{
  "positions": "rope",
  "rope_base": 4050.0,
  "tie_embeddings": true,
  "beta2": 0.99,
  "schedule": "wsd",
  "steps": 2002,
  "dataset": "wikipedia_en"
}
Each number is 128 + 24 x the weight over its row's rms, rounded and kept within 0 to 255. Layers, rows and columns count from 0. The size above them is the row's rms in percent of the matrix's.

# layer 5 attention query, 128x96, rms 0.12, rows 49-59,112-122, columns 0-95
size [107 105 111 104  94 123 105 103  87 106 104  87 100  90  88 110 106 102 106  93 113  95]
[[129 126 126 143  93 111 121 152 143 125 121 124 174 106 134 129 132 101 142 131 126 123 162 177 148 123 140 147 116  76 138  96 128 129 113 130  84 187 150 131 131  95 115 123 114 142 110 124  89 152 110 112 180 103 127 130 157  71  97 167 124 139 129 141 115  80 146 112 131 131 135 147 119 142  70  63 108 138 111 106 100 127 119 133 118 148 161 150 127 141 130  83 119 149 118  90]
 [144 202 152 117 140 138 141 116 142 146 178 111 153 119 129 137 170  95  88 136 133  88  82  74 132 129 114 131 140 156  86 118 140 122  99 118 113 110 108 137 128 164 136 103 108 127  97 111 115  86  85  72 134 162 131 125 127 137 115 119 161 131 137 100 104 119 141 168 135 129 133 138 108 174 121 118  99  88  93 115 126 130 114 126 111 117 133 122 121 169 111 123 146 138 140  89]
 [143 157 139  88 108 127 141 121 117 106 165 126 138 129 109 121 170 149 144 135 178 132 138 121 136 142  99 140 105 117 147 132 110 145 181 111 157 132 138 135 175 131  93 138 154 157 107 137 110 133 154 129 125 107 102 148 169 135 107 132 155  76 125  79 167 128 127 120 111 137 137 102  94 109 115 142 167 143 131 158 143  77 128 171 166 109 163  89 132 121 121  86 113 168 137 162]
 [ 91 113 127 151  92 143 106 108 149 160  91 127 131 134 139 108 156 161  99 135 145 159  75 120 152 160 140 155 119 140 138 139 119 109 130 149 105 115  88 124 119 151 109 127 119 136 167 115 134 140 126  87 118  96  90 113 172 142 125 130 136 113  98 132 173 204 103 144 133 102 133 120 123 117 171 101 115 119 129 128 116 130 112 109 131 139 104 107 119 106 108  61  93  88 121 158]
 [ 99 104 128 155 146 127  94 146 146 124 173 108 114 101 121 171 161 140 144 133 110 114 141 114  85 149 162 102 105 115 125 106 122 111 111 147 122 176 132 136 151 149 163 117 108 167 106 121 108  72 127 124 125 132 141 113 188  79 149 103 156  96 111 145 147 131 160 142 107 163 110 106 130 100 133 166 154 129 143  61 145 132 118 124 153 121 137 170 128 158 137 126 120 114 118 146]
 [121 114 148 136  90 106  79 153 149 164 157 134 129 171 147 136 103 128 137 125 152 140 158 128  57 113 134 141 114 170 136 136  97 102 139  83  92 157 130 128 135 161 149 126 127 144 137 136 110 116 131 135 121 138  90 115 129 162 204 146  91 137  90 107 155 100 112  97 164 129  76 140 121 147 123 141 167 126 121 104 114 121 105 158 144 116 144 130 116 131 106 136 151 146 140 109]
 [156 115 124 148 135 179 137 182 145 123 116 127 141 124  97 169  91 163 146 132 139 123 116 156 111 118 129 110 151 107 127 142  81 141 185 133 131 107 131 154 114 157 112 149 146 119 139 146 144 138 156 172 115 159 149 137 147 142 139 140 124 152 122 136 147 139 119 120 172 120 111 142  85  80 115 101 154 106  97 110  88 132 153  77 104 129  77 142 135 111 108 109 169 130  92 151]
 [122 130 133 116 128 117 106 125 138 126  86 159 146 139 110 156 168 118 134  98 135 136 121  51 125 158 149  84 180 125 199 128 135  97 141  87 127 135 109 169 133  94 122 148 136 109 195 111 145  97 131 151 102 115 134 134 123 116  90 155 145 123 138 114 131 155 110  99 129 134 136  97 142 121 107 130  92 128  98 163 135 128 123 148 131 119 145 139 107 119 102 134 176  99 151 130]
 [155 134 111 123 102 140 101 114  75 182 169 119 123 137 173 151 105 131 147 151 114 127 135  54  99 131 136 144 103  99  91 106 138 166  80 120 140 135 140 126 100  95 141 152 112 120 135 112 166  93  85 116 119  96  96 135 134 139 105 103 148 107 120 137  74  81 156 132 143 159  86 147 134 145 120 132 111 123 138 141 134 123 117 115 153 143 124 129 125 114 113 159 110 159 124 138]
 [ 94  98 138  60  67 186 153 143 122 135 120 131 104 150  96  89  86 134 120 134 119 166 119  96 153 131 102 122 112 123 122 127 162 144  69 129 117 141  90 127 133 114 140 100 139 107 121 124 132 127 144 170 144 120 143 134  89 143 130 157 105 127 102 125 126  79  98 126 108 128 146 125 111 114 100 115 120 138 158 161 154 152 124 154 139 163 146 136 158 145 162 123 106 131 102 156]
 [106  61 132 163 105  62 139 116 146 123 161 138 122 134 130 120 124 134 122 157 147 123  89 103 156 130 109 114 124 170 138 109  57 107  79 115 113 142 122 108 131 121 126 126 123 162 140 120 103  98 160 140 135 112 175  99 136 159 127 135  99 119 133  73 125 118 148 153  86 130 120 119 158 105 137 141 126 100 182 101 123 125 124 116 106 127  96 133 135 130  92 117 132 127 114  93]
 [130 112 107 116 135  88 130 149 144 138 154 123 164 155 124  82 103 107 127 102 134  89  74 114 141 169  84 124 132 132 163  95 117 123  91 141 183  65 161 137 149 143 144 111 147 135 140 158 106 116 147 165 154 160 132 194 134 147 133 134 109 101 105 144 116  81 103 142 129 121 126 100 122 132 120 117 146 118 158 106 123 119 137 147 118 131 138 121 145  84 114 168 109 125 134 137]
 [136  93 117 133 140 115 187 145 158 119 146 148 114 142 138 122 128 134 146  93 131 130 127 129  66 142 106 146 160  78 119 141  93 153 139 173 135 153 131 138 133 137 106 133 143 203 129 137  98 114 127 101 111 138 126 160 110 153 108 140 127 146 148 142 139  92 150 127 129 112 119 176 117 120 178 150 112 126 148 102 137 134 130 114 130 192 120 155 143 103 127 105  95  90 173 144]
 [150 109 124 140 124 121 121  86 118 142 118 159 140 104 169 105 139 172 132 116 131 141 136  98 116 100 165 128 126 125 150 146 103 124 128 146 185 105 161 115 127 127 108 153 161 137 145 149 128 157 149 137 126 114 154 161 177 152  89 174 126 147 100  92 134 120 120 186 156  79 122 118  93 117 151 107 147  85  97 119 124 145 102 120  81 142 110  89 152 120 107 137 146 107 141 149]
 [140 132 127 125 128 111 110 137 173 121 169 132 110 146 109 164 173 123 143  98 127 114  84 138 121 109 106 119 128 134 138 171 176 110  81 171 113 124 157 107 152 102  71 132 107 121 107 127 175  82 123 112 120 125 111 135 139  92 137 130 160 147 149 125 107 134 139 148 163 141 129 150 154 182 104  93 121 147 120 115 137 143 109 161 118 100 128  96 137 148  89 131 115 167 155  98]
 [108 125 115 153 122  96 189 170 144 138  98 109 129 103 133 121 141 113 113 103 128 122 118 176 109 125 125  83 159  61 178 138 101 117 149 146 117 101 136 121  88 137  97 101  88 114 109 136 121 144 104 142 140 135  99 134 134 115 108 148 131 193 130 131 129 125 126 108 112 128 151 135 146  71 116 131 121  77 145 157 149 129 113 140 122 131 123 114 148 129 156 177 101  92 130 123]
 [156 144  98 140 161 124 193 145 139 119 114 103  97 142 131 129 119 168 118 134 123  90 161 105 138 136 158 139 124  74 159 121 169 122  94  92 137  91 108 104 105 144 132 129 123 126 114 152 139 156 120 160 138 173 136 130  72 122 132 108 131  90 117 143 137 136 103 116 127 161 150 124 135 138 135 151 137 107 117 142 144 131 110  91 128 191  99 143 128 157 110 150  98 147 185 107]
 [137 147 153  98 119 139 118 138 157 174 145 103 150 132 143 114 100 104 157 103 135 116 199 119  82 128 141 129  95 112 162  78 160 148 115 115 154 142 114 162 145 133 112 106 150  92 145  68 176 143  85 128 103 133  82 116 123 156 141 142 137 144 116 103 104 150 133 121 106 150 167 131 166 133 103 115 123 123 135 131 125 159 151 107 150  90 132 125 130 138 120  86 127 105 119 119]
 [118 127 123 128 167 122 138 125 124 117 126 124 131 128 101 145 124 148 154 169  93 157 162 103  66 149 124 163 181 128 134  79 120 188 132 136 124 106 170 136  90 125 126 111  87 159 115  91 118 117 150 117 117  98 102 113  80 161  96 127 116 119 138 103 116 134 146  83 136  95 138 118 104 165 117 149 110 163 137 121 122 149 138 121 105 105 100 105 150 129 144 144  78 122 118 117]
 [114 130 112 124 111 112 135 151 148 105 128 126 111 127 134 111 128 141 132 106 137 147  81 128 141 144 155 113 131 127 104 164 103 101 129  95 162 111 103  96 128 160 160 172 131 108 163 152  97 117 134 135 147 153 158 130 113  58 138 109 141 145 103 127 156 155  83 126  96 101 155 134 117 168 181 133 113 149 138 136 161 110 136 120 157 136 152 105  70  91 146 128  74 127 122 161]
 [120 150 117 116 146 164  83 122 161  96 176 123 142 131 162 156 118 101 132 170 131 168 101 112 168 151 136 109 190 118 148 137 139 120 142 141 126 130 111 107  93 126 154 133 144 114  88 111 107 140 174 156 116  96 140 102 149 114 172 119 128 170 130 180 138 112 125  76 137 130 125 131 152 141 128 136 120 130 145 129 149 163 176 128 106 143 149  92 171 155 125 131 143 117 129 114]
 [116  91  96  78 111 148 130  76 138 100 114  93 149 127 156 155  99 133 112  94 156 102 132 109 105 138 112 116 137 112 115 109 148 140 127  94 128 158 168 133 120 152  93 148  94 126 115 117 145 186 158 125 121 138 102 100 138 113 164  91 144 143 114  96 111 137 130 176 129 134  98 126 159 120 106 108 106 111 126 115 167 131 107 139  86 108 132 171 157 104 127  90 108 168 136 144]]
# layer 5 attention key, 64x96, rms 0.119, rows 48-58, columns 0-95
size [100 101  91  98  99 103 105  94 105  99  88]
[[125 189 123 148 140 149 162 109 143 156 114 141  77 122 155 151 106 125 105 164 151 151 116 117 167 115 123 126 113 111 144 175 137 105 104 147  98 135  85 166 181  86 131 118  96 112 135 136 129 103 124 102 108 102 100 147 147  86 108  94 187  88 126 122 130 123 181 131 121 110 139 129 100 135 143 135 137 153 139 115 131 131 130  90 143 123  98 136 113 172 135 113 140 115 142 123]
 [165 150 198 104 109 117 110 137 150 121 122 138 115 130  78 134  96 102  95 147 122 110 123 167 134  94 163 117  95 112 136  84 158 141 100 174 106 119 157 151 178 139 130 103 127  94 154 102 151 114 137 144 140 123 134  95 116 140 110 141 124 117 124 156 105 149 120 114 118 126 164 135 140 126  74 110 111 140 109 158 141 139 103 157 120 145 127  73 109 100 144 108 150 167 107 137]
 [109 176 103 171 115 101 122 135 102 149 199 116 169 104 122 136 129 132 139 165  93 122 172 120 124 165 163 142 127 124  99  89 128 102 130 128 103 127 143  97 124  81 139 165  78  99 127 144 118  86 138 128 138 148 114 138 129 110 113 139 172 140 121 129 135 103 133  98 119 125 122  87 141 143 134 109 117 171 140 148 122 139 152 132 150  84 163 101  91 160 136 134 142 101 127 125]
 [142 123 134 118 153  95 147 101  86 141 133 109  97 166 102 133 135 119  92 140 162  85 109 117 146 147 124 119  79 127 144 127  71 151 117 109 117 110 138 111 144 119 127 118 120 113 174 156 118 169  97 133 100 136 140 106 123 154  95 118  98 110 118 139 159 124  95 139 124  98  75 109 104 101 125 117 151 145 121 140 114 112 132 172 146  94 154 149 116 127 148  90  80  88  93 160]
 [107 117 127 138 139 177 110 103 112 139 162 137 224 126 127 137 104 178 161 147 121 117  92 135 140 104 131 126 139 157  64 127 134 133  91  98 121  88 116 119 157 145 112 117 132 123 162 110 147 127 145  83  89 130 129 123 163 160 110 138 124  62 135 115 103 102  95 122 147 133 103 135 100 139 117 127 123 120 126 149 126 110 138 129 108 114 115 127  95  97  94 134 139 141 133 144]
 [ 88 112 170 136 134 150 117 101 130 143 123 167 101 113 122 128 170 125  94 131 115 130  66 125 107 159 127 136 122 165 120 157 124 115 133 112 113 147 159 119 148 108 129 101 118 108  93 128 142  95 119  85 154 115 118 121 127 130 179 154 152 117 141 146 145 138 103 108  86 151 125 101 108 119 138 164 152 135 130 136 151 158 112 113 105 123 118 145 108  77 172  41 132 134 118 140]
 [149  96 150 100 130 102 133 152 187 107 112 121  92 141  76 112 110 166 122 159 129 144  63 119 127 117 133 112 137 127 118 122 122 111 140 143 130 143 117 127  99 164 151 121 137 146 134 149 117 135 132 112 167 141 108 131 100 102  96  81 126  89 106 112 162 149 120 103 122 107  81 100 109 142 119 121  83 154 134 193  90 176 133 106 125 128 120 128 140 111 100 139 133  88 134 123]
 [132 169 115  86 153 118 143  79 149  82 127 125 133 140 108 174 112 120 141 136 133 147 122 125 145 117 145  89 141 148 138 106  81 113 151 131 132 109 128 138 129 150 129 141 189  97 106 147 134 129 105 145 136 127 166  90 157 159 154  82 133 154 129 130  71 141 113 111 101 146 113  54 119 117  89 112 137 117 148 101 115 126 132 134 136 132 138 139 110 104 113  94 171 124 147 159]
 [143  99 113 151 108 121  99  86 131 148 141 166 155 123 183 161  83 153 119 118 108 114 105 108 138 124 113 127  99 102 145 124 121 118 123  99 131 139 149 115 107  88 101 117 128 171 112 108 159 131 109 163  97  80 155  82 135 109 107 180 110 118 102 104 164  97 128 108 162 139 177 107  80 122 121 117 155 114 115 107 146 130 133 149 150 131 125 172 112 152 105 137 152 124 132 127]
 [138 124 148 178 146 110  98 127 144 144 110 120 131  89 142 131 122 102 137 124 127 124 147 128 143 152 123  90 132 109 104 163 125 134 117 119 130 121  74 152  86 119 127 148 106 147 119 112 129 103 133 103 164 115 150 121 103 156 116 107  81 161 159 126 120 110  68 142 123  95 151 160 111 134 141  89 164 191 124 149 130 115 115 128 168  98 142 128 131 125 102 156 121 205 104 113]
 [113 155 162 106 109 104 134 167 139 103 143 143 109 133  90  75 116 162  87 125 129 102 152 142 125 121 118 170 134 172 137 139 124 122 126 114 128 109  93 136 142 123 132 160 166 150 119 134 112 117 141 121 142 134 161  85  91 120  90 179 133 134 171 107 148 114 139 127 146 139 143 116 191 145 107 107 112 134 128 127 130 155 152 124 131 126 138 103 123 165 126 137  76 203 121 139]]